Each number is 128 + 24 x the weight over its row's rms, rounded and kept within 0 to 255. Layers, rows and columns count from 0. Numbers have three digits each. The size before them is the row's rms in percent of the matrix's.

# down: layer 10 MLP down (transposed), 256x96, rms 0.106, rows 228-255, columns 0-95
# gate: layer 10 MLP gate, 256x96, rms 0.114, rows 229-255, columns 0-95
# up: layer 10 MLP up, 256x96, rms 0.11, rows 229-255, columns 0-95
down228 095:136121155118127158164119114089133124097129098161111077122096148113134140157121115140147111119104115130135082138141143097133139152121157115133126130124105112113240105105133137189111124126116100100119138116154134085118134137114102128141153103153129125123080166156135118117121152093111156138
gate229 095:095119095142143140139117109162138099120102153147077129160149127140137140144140120129092131136103145119113137107130116116114165090188159110132151103115169075145111147157122118109071113090107113125091118104108124130123157151134146131160181111140146091098068128097139132135137134162158137138
up229 103:112110103113119096143141107126100116146117108113135082138162137125051123133110150127139123112124185156096126104117083084138142159143131141136181146124131104123145095156107152158089128108135115100142103107117142106129131142116156103105129156131192094164133106144159116143147108131133151085
down229 104:079141134124158118130146147111091125127154128117095138125146163167129119103171142139131140137096127129104135091143085116123125174135143180157100133093138113149154117159111125108117085149136170125138125095110145102129149145144108157099110140138174146152129078074145132115089122160105159094
gate230 106:147098147115142130133162119150128114098159105120121161134131178136162097117091138125141127127123132109099150157063159122113137154123091118116123141090121136114111124091118104126088113124141143164146113080135144093188131145096146157123054125088107131127116091111096150155135137136139118106
up230 108:138134153165125099108130118150162113109111097147105101091129124125110115173143122127184135141086168138177151090117142120099133134184121144158141129158140128117128167145175119112095166155126128144134159155113117148140145100141122153147106151139132096099103126150088135156090133124109147074
down230 106:148056169076125148210131135155114110111132115132138142149090136091143120161121130177093137113144139114129136125128125111166128135146151109161104137081113154081154138128148125119102139126131096097084142135120143143130110098164116125122115111110139082109129128117177135122143155134139130138
gate231 109:103139108120149124136116074133181117099114159105117132110120098136158159124124155147122105124157103125149150091121170141142149119160158104167148133135147134142116145105143081109122086151102113089094119199137154122126145096144166092149129118108130093117128111144145104084157146110107158130
up231 112:144160138107128117156077149078128141107145134152131122180149122118117134141102113137138138067125100164123121114130165160132153143108137113124151121101145118132129130153153098079095111110179119146117149124121129100167141133136140149154105103077116091132185129130143137140169172137096122163
down231 105:103136106167121143135086123134144134133163157071129104120135109140076126126114117099154104103134137116163135097126144152116149098119130109172148103128139127126125131125129112103084137084143124186103108103106141086122112067104151125171150141086139132124123138097092108161149156141085142113
gate232 098:139146152135117148149150098124146071136120117136111092141085148111088125111139078129099139094150069111105112089141168117149136136132133135129139154112124105138160116142176133119106140086135091156118107129107132094166134141106127112099120103129168149133150101192106165143141133098144098132
up232 102:121137154137148080133187109104156144145158082089157113113098131165135106134076123120122138118119093095107127153147138127171130127164150150137100174147068079125117114133169137122129102140094096113141090134128110144125155141150117112133158153137126124121125119147105142113180120165126130113
down232 099:134156115115153144081158163106150080149094118101128126133161126143157091158125127062133134120106084175135151130175114101088105112124112128148100124099101142138138168106091096135132143097114105135087105161106102135145142144127120135143148108136166145094126157158138108140150135147108109144
gate233 100:155129114104071122155112074135115111150097129142103105145084140112145137108108194141135127147167137159170144117128116157113119105127112106156134112134132119127160112154128120122124096111063132115093118148136132087115158137137113178098130135097124133161111114137087134157099119134144182149
up233 086:076141127136125143115131155135106103136115111119110128114108157147213169116131165157073128148094131123123087142099151121128137131131141119133140091109158107125112120152142152178166118109154117081102143142157148139138115105113114118162161114107129092107158144169144126123154148077112125124
down233 086:126127095132151136151121064151152110105107101159114108151129139134121130109136193159170133110140155150171130144101121169153095101128071117131101138125164130095145119146164142117092137123128117110165158137133118090102184126147126151072137150126137159138131109120113139156155119144147134141
gate234 099:119119127153123111112144078102103109131087124141173116124116111169159144129126165130147139159177109080127102142124099150108158111096183115099134153100137094070129181130098138177095099126100135122130109147111149126129137131157136121139123108108138089098157136128088115129134138119120150098
up234 096:142177134085150128100128086092145114141139118094150150149098127088161116080138060141079105109125125114138131143113159164138086126128132116152081144114106168139132157139145110154118129096141164122114086144108120113156155143111081167116119146127124152124149131140140148130119161126164131143
down234 096:167134152121155158158158093073111146098145129174119118137101122130131120114139156152090089115124132138108140118123092141116110166107128115147164151132149122107118153069122110107147127125118142116117141079136084145107133123135106111108104090116183111095099116160150144131151139182144106167
gate235 100:099093125148109119148109113134127111162072155122144152098117144156162166143126092110117140137161113174141102115091162125122133127168129077157130098129109107119102161122143160106150139123119124161127088119084119164150140166147166107140158100178133126143126127093138144112104143126160090137
up235 097:125110118126070117142115135117166117079178152132135114157130128169125106153158137125146117074124153105120156143163093122128148132120108144103106148103151118138140129156132130163154120159164164120125137117131100131091122104137079112117129095129125092113173123135112092171174149160085132096
down235 096:135128136118167104103172122124137169170082128150128112108142149141109117110168118145101091130137122112097146125149127122128111119094121112102096112102162169101122077137088147146123084157103160104127071155118111098157147136116162149128126096151120158113165108133112143086104129136113105096
gate236 089:111127106141134142148134122121109084139128131090134165120108140144138125143115140170106110149158101108084145167114129109131147133130150111137129103110120146123095093077113090121125099109143196113106130106161112123155114161148104088136103143141129158089104131197106118129132185161094120127
up236 096:135117111099127144115169139113124119137154134115108085159122099166099156120137092131118081169165086124144149144163171137140163110169134145101092165093156139146131087107121105143101154115127108137108117129106127147114123150160114102158141143093142144131152122143135161064145155119112168120
down236 097:177125110142141136141110131121135126144097129169126113147158096142138088153127122108124110150110097166166153143101129133091143161117115153100147154116143141115209077108125138122091136110118136145138122150096129109146139112135188178135149120147139154119106162098122135141158142171086112131
gate237 096:112117131127150135122141127190114121111141132119137135091144136176162138141124153171119141145143098168099106146133132118145141126136125099144150086119123128081176123104107108145075109107151171152144091122165115100141166157131165121150099101163119126123116106121149106153158152109155069127
up237 098:126103125147154070130128128135138113151133141119168173106111099139154114107136129104128152097162104123119167131116095125128140132159115151134144119102183160169133093144138095173148069116153120097138119145114122139098141103139100079125128076099129136159152167089135121104155123127110148106
down237 102:119095109109140116154108159145129132091120129111139147116140081132146122134192093133148097105141139086116112112155095156122132099121134100126136098126152152144107111152060097172108116113114144146175122117128129092130105125176118143123138151136107084144138189133071121129127135097124142124
gate238 106:132085182141143129114120170149153118091123120163111124125108100143122165131126150146092100099104119149122123095152096136140128077159153094125131142107120118113144117123167103148115135113093096181155102121070126127139110110139152107143149128105119116099101101122122149090172170094091125122
up238 104:161108097127135120110122142130116094151141089117100117099093161123069122099111108112141141095096123128142074088139140101076069109128124124141122152155111097154109174114177129120144148156101151153108153145146136154122115141131082080137117131154139114127120104088136099139118123137117147125
down238 105:138121135131139159122146148160121160099102112128137130111126147170137134133110124156117168135126122183136097127150154150141147096103160135173110110152147129119102105140152141127138124147118143101103077146133139164089107132109140132156116086141151162129094086132174087146186134183100132162
gate239 097:094123114093082123120129137137082122118121128106129117131114120138115110131083121146201131132179127121117136126092113155123113111130135114131120098138172106126140135151150089110150109168106134164163171126106123128150145153147077130142103127125142120124136093159088073125107193103105118112
up239 094:129143122102072120171122109143136108130118138120158102120132095144124146098117100126165096094152054112100103113114115159120135099144128111146137129109173163146102110099122106174152147142113145132120140143134160158136117114110145096129147173120165130134152103149179075103098137104113138112
down239 093:104147105108126145149151095140116138125127143119107115113103139132131136105103108098141146124126140173177136116153143198114162095120102165113170124118126128136140158108116143108151164134148126092101139122134157169134169137118182149113133132118096121129097207165142112126171133137112147099
gate240 101:120170117099093123059117112160145123101137109109138106094140128127125106135117091162120120114154106123118135145142149111134114107136117078160157141125125140170175124169166116138145109118122152158118118139093161168140114092140164114085121095096133094136078096113117128162132161115125147102
up240 103:137147147113131132150095124096177122107119156149103155117101131123164119137113141114172161114133115080088159093091131156115140158120107146115095144072137140133141106148146129133129156108145147153117158121107128112139106102116125120106124095206162121112073130165096150114124137140154098112
down240 107:107102084140153124135122135147107117142134107143125155128124111130125135137089141085166154150120110135164178161122127150097145125147120180108128115081120148105059118122082131149144091107131109109145116108078151124115114124137135127130150144175138111115107194133085169135128161117118145142
gate241 100:080154064101152092096132123132165132119134113135145102137094114123146114144110130111140123147113103142138117137155089154154110094138181115184183111111132126113177155136168126160116087139136102127089131096126143128152163133137135111150129141104137080131122137121132113111162169093130123135
up241 100:162114145161160141121114177140138150172148143122143108145142146116144089117103125133117159193091106125091150091096141086099128161111123111139092120117135114128108141165159138160144136139098141130132124185099108066159121114108115116123149126131135134156133113131139107146184121133135115087
down241 101:115155108090100101134133131142193121132100140109119105143139124138141117137121103107127134122138088118146078159135124117107116130136163144102143141130137129142045130177151150129130110145157108113089146128135095088077117123133101111117114087066127117114172100134134098134143141126148088126
gate242 106:100122117138098079100109115122141081108123141130120130145093166169110113149163136103168122123149133113134151132107105141099142077124108111101123148167173128101139108122131145144131147163171124117144135135098185166141124115091140149146134115158143128123106096155152131105086129064121164124
up242 104:142152092046140144126177114141195135092123149139141126109109182076127170128122113132119135157142135102146132142131162117166117104130137157126119168128167091129153111124131098164141128115111101133129108128126120146116161126127152133183165141147143146146104158139148117127127107158150126132
down242 104:131099143080128153134157115132136128165151110074121127111129163080134137138145116133133114139088128085093133096171112099132130114117156150157111101113109106118092096114149106141157098137141104101136102132126105125169154152087130106104145111094138107142097115170125171129182118092127125092
gate243 091:109097147146131138117105108119105110092126116098081132094118109090121158175117086108111119165152128124167129159133172152147111133165161086131148151140116102107165114101161125123121108154106120153119108122151116173141090147137150136106078139139120142140139137141175104106141132149132083174
up243 094:091067173135097127144122115097090168139120092142144121156124144119101127149135138151139113194146113128146127141112107142130169151115118135150082134128148139104160158148103100118142128091121122111109174081160139126090102122150163149119151108131179135108112142152111146141094155124140097127
down243 096:208134155131137145159101091146130149118115131141122108147135143118137163105158134129125086173167123075155108140136143162116173093114141170157163122111100134142156138122158165084120134087110137150119132135120109125151098124129129144107114137087124149103132145116119129074129119123164109159
gate244 098:086171131137136115135095087124137120142098112131111096120098132127152142105120140096095143126101119105079137090121140109097133106085133068139178101159115130105131177147182116098151131116111086155129153156120129149110116125100084099123104109107128141150105128133137107138153107132098090134
up244 098:156144131145152122112176127146125137168129145158149165143159118101123157117114091148157058135151120127146135134103156136103123111135091119094098139105120197128086151160117155142110127107123104117137134158104112096137134156117134102146103155145151181154161109089111139149137148142147157113
down244 099:086087120106164142138119145142125093153147128128152108095108155148167136138132145151140118157125131095110119132112145103147134123119112161142110120076135097109060159109137124145115126123120121113121149111120078129095104151151148130156115150121141144131077054170175131113088143117144113106
gate245 104:089143166098114125118122149116115110121145148140153172127128118159116096145162130176145123122128121156126145133172110138146116105167169075148139099098112111118080102120148101142150104121104121118107139134101132103134136129096177108126151101115132123116098094167089137085140192099124150114
up245 108:105131144152094120132132151122132154115132170161128118128136115111131163138136142119109111127090103108128164157137117142146159076134122120064085108134131105156114139125118165113146066141155145085120110134104150122058153166145121143135165106103148099100141113155121163107122124087138153149
down245 109:147141097158120134108119103140126127092129125092152108135091130111147155110129124120129149140113153106131114130082134098111144158135110150128120126159133135171255143125145117125108115098145131129120138100148121118144138137136113153131105174153115131148142171079131129132144108137120101151
gate246 100:133117124136130169116137099127156102114128160090131136176128175151113118126141152144091106130146120108123112152059117114162121126116116122153128118122189148119164120143143119085134152137085164147094112148097141141162103113148152078131119095081124121137143123116132145114127125126092175080
up246 114:138124111153151067146082155126137144085096119141167105114108128130129136176166143142183144162094149134146110150155127149097104126147149101122119158146129080122148149103155159131113118132082129112112115134143145120111156117089131156185152141128138114144112111107143090130179118126117147152
down246 108:145117132107108123148102145109165132078131161119122171162122142162143119148139126154132125174121111127098109120139114159120074096100185141138162140118150073122160178147152155118101146127128141113126122148150150115123098143138164117166135070120161121130123134098163114099097127152099123139
gate247 101:105135133100116147141143138163146157150127154146093143134126106134132129152131130141108071149113134089091158107109146119134138129132125065148139080106125132096102125132142125110116124138155148150146096131091141097124161133071130079123135096065135142166141135110148133102163154076148125164
up247 097:162149098138140149114141081132098123125119120111183095117152133156170162166130100162153103135130109141148133131079124158143112150121105132146139163117156149172148155086162140152112156121080171117093112119144095127117135158166130121124123188104134091113106127140136106113137115149104116133
down247 098:131136143160139130133109143128126154130103126139165146155106139195118137126153117108139140106079100146111152136125118140133166100122128131100115123133113140127031067118174130158134113113108137145118152091138146111127069157105116107118172115113136141149137099140120119155146146087146106132
gate248 096:123145155150159117131130101157131104141161114127095150104132184143146104123111084122124130101140148133101155124083121160122110117134124112120146089127132157124127082123112142141125168120145122128165085160107144180117117114130106110129097103109099186118153087151128163135131179164143111177
up248 097:110129149128129159128121160173113111173151138134126143088127130118128104105132081132080111144094098163102084065081071118104098109112116130127095137177146144105106121142126143131133102125128138092109098120110177118156128065129118099141122127120115121146160128103137130130130106117107122142
down248 099:104145112082145134128131112151094168100115152127111129140181156112136142150126134129146156133123135129156106112165135159115191199141159069144103121122099091101161133110153065122127138148131133127149146152102112117112121137135116134133136148159158107149126112127094101101108095150113153142
gate249 110:097132141130096104077090118104118118117075129116099133141102149158150127140098186114136114125111103179128145123143127122141093103164174109101151136109130110166146142150143100128104140110134138140134114145116115132144129153157194109112135107115099160150118118142072116097150132117142115070
up249 111:142131182100135132178093145130097150134139129138140165150144184124126156129153155147116167138154142136105119190132105175134123144174107114166125148149125160105139116114142121163109178124131130136101126097115110146168168134153135121167158123145175138136134093133098147087127119121139126128
down249 108:119142157122082141140108108092104075098070084135106146150127128123108119160131130120123158105115139153086142130156148129087069110136135119092142121108131116123099103152128116117149151120121114139137104124115129108158123130174141088132137100092137149143149159149086084075138162140156133150
gate250 091:128120159099120132168131121094088103107118162127149164110110159134105105160086162135137130100127174132117124122165103133120126159123167123135150119118118083121163139076107119120066142132149138142094135113135125126093210148107104129155105129124163133119122121116120109092170127126125158122
up250 093:135144129138097131144179105125089161162088145113108117102127116128116139100103126103132141154121165128106126154113125128135146161138163121183130136142124122120134087163103161135131146167132150160151123122115139111128143178099129111106190100134156124130172123104080135135185102149180122121
down250 093:106121134167157128138144142142100111138089140153153130109090156126108168149103130109134091122085121065142121130114132100166132163121136160142113083086159103113121114125115167117148111162108103115129151130127146152144132121157115144128081085127139145118127199148103125154143116148124177145
gate251 109:096131154123091148134115105108147123087142166116158090110128126134085079173128167153129113084121147141126131125114153143132108104110125108102115141127150143112134150160191082136083139094130128150131093168086131088126105126155165132163121125086132124142135109109127132106172157126127147137
up251 111:136138142136160169114130101119159121107125128087101169140140127127148133126159104117098151116139171121166113170073110134143132151144128158111102093077177141149113126133126111079119158143144138096123136134160125121127109136118172164111114169091103143132103119124134172148181142127157162128
down251 110:127149106091113107139130156084119105073093122147128151102131114117151085114123114104104089126123152134129131082113133125103098153118133164091101126079128094150142124140110120177121130116131127171123077117132135106095116116140151106152126146117042114159114127138158124143117138126161145156
gate252 103:079114138133115091117076095124158091107119093093123131128125129119142165145140169133126136155128148138126117152093154126126103101134084125151099136169117098134114148093119068125127099158136177156167146155102124123133147104144144109103107130099119123113108069145105137122127102164099139165
up252 098:129096136116120104108098177128138180140148154066115119145108102106147130158145125114127161134087139117149171107152124158088116151150144141130127092150131126151156099121125172115115120096147108138137145133110135186147156090137149103116127140168087138119116168109099161133157133101122097095
down252 100:129130134157072113131116145164140155164141131156121131135108146132139137161131075152107114107106082139124134120115186107087136139113092145131106151149107142139105120088112103078080127150154155111116129151118125093154082171147110125118101162166136137151155104127142099155110132117145088132
gate253 088:141102088124117134133116134115136113139108138125072135143131162119114139082129166125065118111162164093105156150144129080133125135124171097142139159130129117070152106122133115181126131098091118099124108128136136124146104127165127100133107135160159122095094118172155108117133177157141141112
up253 090:124135113126141127152092108146146083115193137146126080120128148127116156135096139065140155123158120142125151138080109099162177131130113118109140123087169148121106142148169116158108152129096114134147122105117157090103163091139131112119154096102121127161139106156111119100107104137121137162
down253 092:177116082157106171128135091114102134129103142125115146142146125149112089146136099164091091111098147119166096131138129112134114148144106098155110159137107121113209112125105127122114101135128143121103155170129163122119134136163139149135128106165106141155082189113123126136152128126154103120
gate254 095:148092168126139144137126130116148145150071131147122144136133119134136090112191164151136125117138110118071129154122146099088139139081177121177134124112139137177128098150138101171151083133099135151127149119090102122125155144104134093108136103126155128133127106134126138172138094145113098124
up254 098:118118192150123151107154134149208136091113158136152102112125132155132112121185106139138106138132115108121132128109126150130081137115097135148068143149150156129108186125107111123126063153144127151152104121097109123187127151152134124135118134117138132135135114118125145144132142156162126146
down254 098:142078129118149170126109152124163134127125087176119064104103107125168134146160100086137118134142117115144150149147177117091118128139120147135116121138104107104161080127104105157126165167163120144114105135165140147129111117137114111124125130119150092105131125150138135122152095174163174147
gate255 105:142078136144113110089144130122084124117108146136122133142138157117112129106137107152143172143126146122139153111133169155116126129153090129117131095121142090144156151125128122111134127171139122127107123154140152135156128123094127145123056169104183130170096115127126095150156133114086209116
up255 099:127061114140133136138136167172130110078130118140127118120130143105131178147158116142147110152148117159100082153113114119138091124098106073100142132132145117132125092135132075077157156130115151125105156119092120139131108126111162096149092150113118156143070119098142126135125160128124145141
down255 099:142136129108122109131123119123129149107094148133093145144120128134115139112153153112117104137122104160088134057135151104133097098078127115146157107119105116088147168083136143082121144093169150115121167147163141180097110135113185106125131121120119092092099112120125147151098136113128113162